config.toml
num_hidden_layers = 14
head_dim = 32
hidden_act = "tanh_gelu"
norm_place = "pre"
positions = "learned"
bias = "all"
tie_word_embeddings = true
init = "normal"
init_std_down = 0.00487
beta1 = 0.9
final_lr_fraction = 0.03
batch_tokens = 65536
max_steps = 3502
dataset = "wikipedia_en"
Each number is 128 + 32 x the weight over its row's rms, rounded and kept within 0 to 255. Layers, rows and columns count from 0. Numbers have three digits each. The size before them is the row's rms in percent of the matrix's.

# layer 11 MLP up, 640x160, rms 0.0935, rows 367-522, columns 120-159
100:159124121148116151122150084166057140147148117148106106114142077168128104064119113143076168154167110106103184069166152156
102:124174126139123191110117123102178131083083136122196119037163137105109158062099109128109087105120132125079124133061157192
106:205100134114097127090163108127101107132157149127140137126151134125063166124086146125106111103128164114214107160112100180
114:113118145168052165137124133171132186118147136164122117119145146184109119141066071127077141165180099095157200179140125132
092:127128160117093168109156135104085132086117153162085124135177129178164132126180105136131146123130147157122160106130121118
095:112184114167100102114157117182096161123135220184100155089079133181131140075131103119078080123196158147138191202118154153
095:146125160134110181102141091194091161099116068120139099082172103143149162089082150031068115113055122055125152123094170150
103:123152141143095157165155128114126142064098151133117132055096144150130159130172137074102133133123171085153157084072144138
112:145107115149077163129169131089138136080111133180112129076182132068135112116078072120183132183151155075093129147088102110
096:114168154179132144116163112150151100097159153118140089147123107121149161133103159099099180140096148075145149152095182041
097:123103168155164141152205156144184160103183119124140081121121096118106124112178097133067142198139141156140211118147119119
100:182187120120078192171123138137120151108124146120160088150094114083148145098133132157137087143186133051091145095127156171
101:123119123185062146138132089137061147079153168168122119170125088190068174138153099166097125149120168146144135145176118147
086:133074159120066147101139131120135102090107172174131141144113139163144165061104090162126117130149163082137068121109078157
111:153143151121080142145185124165098158143065163180121120154104113175121155098190065145152126102206101123121135149083144135
096:112115164156145124128197131131144139066151105119069138170196160159125135117118136159129103211084191104122135163124101202
124:176163185168173091095088131169145143152132149148138132094124111126123179158135161152138076122074065084133140149099143153
097:160171145139102172100146131151094138059122149154116144119127113155094124155151117109157081087093172092149142145126209172
105:122100149143102086117117122135100111108100107183088124134100122099162107185133101090117142148189128104231106131130109151
091:177154163106109163041085090097101147067113189131132134129114095149163121113180092101085114129092080108147108156087125160
106:150183170145157173052166114175068145127145157150105074075142114107169156171070185121094103132112111063157143113108172109
098:137100140191050146094133145121142105075062095171178127128186072147111196103165123119117132184160167173102156164143100139
102:159148139150150085082150134146085140126108194095139140136149145162111140109142185155069144153109129150128149100130127119
112:149110145176167130119143101163113145101122137145086150113171111113150132112046076160096149184123146096147171147121183136
100:112126131141099195085132115134118155156093203143081149150204134175090143112164146037090148137126057051153109139062137125
096:122127125172181184149125144150129111159051127200118137127086093096068218135097041129195116101153187074160145155111167132
094:130092101135114177122105121126114126119165099151131193052128096146032174094086128109115157190119096143142143141065073188
100:160189141154152106131147108110139141075107140116148047061102139126109128101124182150103050132064154095134163120085144153
111:121115079174065152129151112200088120134115123101180148144146158169124117153116079047143163134106095158163148092135155081
093:162096138124065090063110122126117181155101127135137108152121084138131177136136134152113117096174112125110130169061114092
100:147125151119157172147129056114105144147114127085130105116085114143117169124136062173140137203132090140150120150111058139
101:155148154126141091091138031150142170078108145167121126100121103093163170129114154168144060151143199081124116237091088089
106:183103129135130158131162122097169135141060099161127143080157116186074170108109102101083154140158140144083177136152128160
103:146099125133143132152144141140173190160088125161129094091154117130156137150165104153073085112127133152153103135091153146
100:117150171141153154080144072180035141117115142158088095124145143197116078145166150089136106115190089058164138129121129131
102:163113139145141165093162148118102157106098138144168118157106047165166182100097128076104127147100098086153186122142144154
101:108100140147111187162186107145090139098117087136121124129152079122138116108132064068128111094106112136108107153076123092
112:149121162140060135124131099157051168107117092120159080121126102147096115100164086136116138195164137108138123106130120122
100:163164073136098108068124143132140178126117213129161130044138089109106151122145142120132145165118135138133121136089149078
108:187128124116097100132178082147055141169088082158132063116175112134118155111159151107086123144119134129098152172093121091
108:167177137149110118163151175164157109126126112110154070105147096156142130084125162142115120165109074106150130093089193184
094:184125135130103079057095102121098146108104195122160116103145114162153136154113131123105137115169140156145122174157140162
086:115103158115155168120118036118134202113133127148103124160154105141133117086156139082135163093143149111131121143122129162
107:150130150137111172145166064143065137069081139184204078113140078109079119077142138108173129164152126154131142121154130180
097:140145141199142131072179148143145188120136110132125100127192120107121162087080108128126144152081124124173097113068111127
108:194131213158123154164201130096171101109080074176139148103124091165057129124141111145134084085113157109123149108124148122
095:197077110123146132099165127160136106077089119123134137106151096073131119108110113127075100122185153123191150139155115126
101:127143101167063137100146083133159125078178173153084083097134159127139091078117102129108143156124156073194124146073191101
097:127151148130069115068110066105123096108146212152148083106117135140130147137129133109104143125160189095131084166136154147
103:125090135139087121116166124173097113105095079167146119127109089092198175164097108114170136105168071075108156140066083115
099:164099130157109134111134043153103115179124198134110111151178133139134107153140098148125109128129126145159158178107134143
087:195175124110138161116145151182116103162113200117148084129122109141088082059097132098119129142060131096125146122153163135
093:136138127146086150133134140149084121111156093171091148100143063170079154106127114114127159097189167059064135175177133195
102:163158152110113164129150137137095155071139116201080063122141151109124138113091158130107127130191126138087106164118127164
096:134117135133157131050134138083092159101094082134136143175145159224072151109111111145097077117131143138113110143111162139
096:116120133124153197072106176103131146112149152087130150157177051132159134133080111067145104160135149083122123153130162197
098:129160141155096081107142150101109129116120187158114099183086096162120219119209122089098101170151131129150150142107117096
101:218083167142104173123158064215097145114092118130120122130106130149079117125101128117090100148075154127166189164129100122
114:119166144159098162119167140176170163142153114156093101113177133145155115092149057136058143114132111117135138169137146101
099:169123146129161118104140169145147163151148226164169080110141102101148213126126128153131162164104155186174160168138067115
093:099132130112152210073086132179131150129068156197068116142130130116104136188106163115123113092119110087105133128084134104
096:157114106138126127122123065153131102156123180117112093132128147145138150121112131107096151083128084150203077127058190167
096:128177171118126143091153112199116075058119181081172093100155101120117125112093089128093124117149162125128119158116140088
095:175148174133121116135155088151114158128164106107108147117158156153117126109091131099118133144150145068081084115108060199
105:168118124132172145152110138127054113114090143180147131082123102126098138164149128171092149250123134148178150162087119157
110:110169181136125143090130120162132119101070163155083108128178134116155173151106117116193126120080150146122168085117085179
115:173140166167203195153124129096119117130174112177071126150148113187103158142109135160110114147191128088111134143136165151
095:134105116141079163130126088121135153133106175126139128071128115127147131094152106126136123099088051138077110118029097155
108:132128140158143106134170108223064152092066156140093100128169090159088144106127157097133140089183148138107123157139117152
106:174048159116135142076153108118103095132126101137180126080127151122145132154100048094123140141189143137136122139113123106
096:144116107149120067100145131196067168077152133113125145133184066127184158090184116139169140127165102108089138133091089142
099:173117142130107124151186128129110123144111136082137082155134154121084077146190138063144152115092098113124164111106185070
092:127118165136093121039097126114106166140137187122105116167153098155165152119106170098125115161059129136119167183162096127
083:158127082144124162102098103185155100135129164155176164122147122070121192119103088099077065141131069086142109187138115093
108:157117128157138093151134119143092087098050101169096100154168127142143135093093119110152158130146132099107120168110069119
102:176147130141094118124131108131152139094126117108177111129172100106159111131147124108170131120137115158117126189107069145
101:145116186128175161054141082119105152089106087166116132050135132131165159139115164105142098109155201125115116145147146093
094:209172094174096128146162115189093124119177136176094153113112129164102086068097114114097123109162090131143120140095124159
100:142140095169137128103194140100142129095134122102194070170220113131134141047120113103225085109120118138082092083109126116
101:142163124153121213054156103143099126076108157092171093080125093112128104170126099106080142093153087097148186122109193103
103:135088184118150098088165125177081210130114179108154120154151112148143143146083132155170094186141082148164147156090139135
085:135151119127146122130148136195132171118126099183157137087110139112180135196058051134107127175133164112136130224139147121
097:215134129140168146164120131133119156109026127159169096171161139109112114105168168143157111158110155090100132137176098189
103:169158169121121155080115101122120128135155146085109120119162125184072161170099107114088154112132160076133157201122174168
108:191162137129113155147193100186135134120131115145111123118119163154175150143159031127148145132158110094094159170112182107
100:134161181115146079048122063110105143083099153146084126110144107113145136113080175075133093187131120080114124119100119165
088:152067169129110110134185166220080195049125110143112157123120163147149093128126160109131080089162155108097143119104122130
091:112108132153128133123111102128077132137160144181099131223110130129095125106120096152130113160106150147169158119168116107
100:155119160130025112135100109132093146112070139149140100137113106141122171124174121105176102094155084040153092116148072155
106:170145154125125166089077096141097173117173083107075137108164121129082104127128121075135138116169182136107155123107121125
105:155099107170168101139134104173157148086129105141120158083185124111107158136106122084131150097136156143174123154094163203
093:119117126108177170125159093137081097132108138126145077187181106136130187193096094128182137107160160142129097162089061119
104:216205094139174173096103102139121175112097093193116122071113115147105126119114157149102166138124138084079102119081141125
097:164124123128112131078115165120079134097124100134124143135142083187110191047139086099118167137145140116098108126168083165
100:140107064158079180073116115139100202123131138158109161111160080150125140085066100121122153136074160130162141137141160111
101:148061107132079186072118124103071117122191124165186132149162077148147143117133103039174141130184126052122134181184074107
094:115162137174067157142174114148132157079100155107120120068129130143200138152116172080134106120062107120138106105091164084
092:155150132136141086118118163155128136073092146121096106109122121130149184130076146118172153110126120179120118116117112155
088:129115164124099166142121135138128170123180136118106120102156121105200174138047097128088109118154108112118146130149112126
110:104084143131045171091123147131139161142127108083143102140171073112114131124175121080109149140109107172164128179046152141
102:109154158141095096132142145208084123114208159173092122120123172189125112122119108121107143131153120097179182124148100188
098:188144151181138170094105130144131119135150157122140085088089064179118115097115129129096125092155134085138167124120198145
085:084091103145108126189163153083107125109140110161088134154173098171115201127063182086146073148100135135210133124128128137
092:137130112123134128060158171113119137175143152131104156076140105087139138115108150122173126155134223084143180133097134107
091:132135106164106152081154154092128148144132163154075119123143101186113166099136110154142130126111161126138109171079138158
107:121189121167099108206191127165139211070105113175147084090165117151133123087137156103155136152110116101126180156100157183
104:188111196112150106102128128120158086057101167078142077146153130151072090078162153148059095145069176184130149146098098154
101:122162158141155122063117118146100181170132123132087087217139136161168212083066148111108106149131197133132104125102088126
102:161123138145099125185229081146124120109050126183140197079143133131154155137145108103133159085125101098133155161086112132
101:187150124143123113123154092179115173080144133148134108135119066141117111081093109161122128174087162144106181128156201135
099:184129124133124108020097106118103140117136098176146154068141117079160179058089148118150101117122131098141083141099099175
101:125085195122060129150147122137107146142145107142139146051112143191065137070105108109075100156162182081115164129137095206
102:135109105121117166067153059124109184050139141090132180159120107133163116115083143087120113132145110130127165148175167085
101:130175124131125192165153134174103186100137205183088068115106119112149105068131116162144158182096128117166176110098156103
111:161089153156154133146137103144159135077105150095183113160138093100120113163159091131089104147130158157145179126083111138
095:130154110139087150122100075088128149178133139111151119128162058121093100117138120074067147128112184092180153136142162130
094:189147131116153121116071055148092146137203100134140135129120160139119117155099137148142084147117118096159125149132135152
115:120128100155150130126135092104131097130116157152097099113146113121166126090122093164133151211123186097198150106083106103
094:127126163107095207097102151186138118130107153130124100119099095204073111129162102108068105149183182082064153184094116088
093:133099123115102185116133143133137126071054128096110152155118172117131183061041143145153141179156200078132183110128091129
101:141132116160140129033086108183164099138169127109167142153124092125117086098122138141082130179142160119115100182157122142
106:155112144136124142089123154179071170119089140147111104137100148108103190086106123148101130128205106107181134108150095096
094:120109123111134137151128054119097128116081142168150087158178132061117207178115057069176140131121151124209091131149101114
101:147121136193135116124122144134145214126151207139118131075142144131161152099136093098133129158151127075146109142136152122
102:133134127130148210167138160209090183103117120109107108121147095112134096079128109140097059142148125094072124099156145136
095:139106141150174171084147098159074160065091170160137164110161145154078130147170074158139107109081124147105151111081091094
107:098198160161132152132118111140136150112084112150131090162184065168116148196185080091100142155176123119131170149150146106
100:137166127167072092107193097143095146098189139119197123115134138113109061141095104098114085189143136089145129144122108166
101:170103132122118161119122117111084143155130158137162125107165067141135109143188054095089148137201148112154116135120115159
095:125125144150113164207097122151118153095092123148121107142186085180138103151148109132088074112171097168143093144150136131
104:164152146115173135104122120115134210120109113130148097022210140137089186097104131128111105131092203111124124144079115106
089:145157136134111130042124033084083147115105160107083134139090104175102111184079119121089109112125216125108109166089101165
100:173169121134104188175107125138105129093102134133163096083126096109116101074117059140127134158166131045154112141160153117
096:160128147124134086160158096095152157145066199188135119126145078135102200114136140137178141143168115154137115207136171200
101:131179106137127166090160077158091147116177122166112140114104071142102133136091137135147069182089096111145191183140084132
090:166090162111148108129131081144124145144112126089121173103180099167119101068112083128158202146137112142168175158121182123
103:164130119164027144139111080156060122119072180123138105121117120134065145082137103137102151145149135131162117077089181108
086:136129156117135148145165096093157178100160107096101125181188150125095118150107169153184159120131179097127113152149155124
103:119122136130158186002153146176124109119127166120149092124157076109128113115113122070134065136159107125125095136070102107
109:129160146153129101130155108180065188128165102205085132118159177185092084154131082184157125175159121077122131129071105122
104:186141145140132189068125092096106149097107115196146109131147103130141175115132118144085161113132143087104170115115149136
108:133092165121139192059156137115129129088137115113156118138111105158110168122114089096130141138195132079171200104167166123
098:151126116166104192087157117119149170147138113192105129109175122109122168097074142087189107105218180087166079113059108142
093:138162151131216103124099090159121076093168152104136115157142130141182108138056103121119091166113126101164091129111079118
097:146139128148155129114108121117052149113091128133123133095139103128147107099148099165156098138105116131129078121122195196
104:126112161132134174053135098148077159137114082113194111177131107092138107149121126089108184149182140097170165134137171098
113:132121140172137170093163134151116150040148094160105109145128070131113204088116118144172091110178130116116137124116122152
092:179077119157153117163147140144157158116105135105145145143149056131180106112105136136111098140152103080124144141094125149
099:139145149127095154126144114142131163085086089152074077102130124148127189124131112097130106125239107064161120137143106158
093:245114123158144136098094125128082097126098140132123139160102120124041125135110151137074122148119156090160158180167135153
115:112133161165135154089141108188114133095111194126151095127174092121137099118107073053119147131074128105164121164098134154
102:120117150140148131154120083156128143024071112137150104177117132148184149143101112102106135135133067088151078123136165154
087:150129100153116154114170163105141138115127157193154125154188085109114193095121141118165090097139126122074098137080166178
097:151165165099116134098092124136128147113124213075087130148121101114105131106107128151121114135104188111186121151166167158
104:096171141139165137131158131135111131103131121128124110076123161174117120166107126075143181103157090116208164133150133092
094:138139114239115145127112158068102097098154124099132105164129086125056090114090159061120081134118114120091076132134127122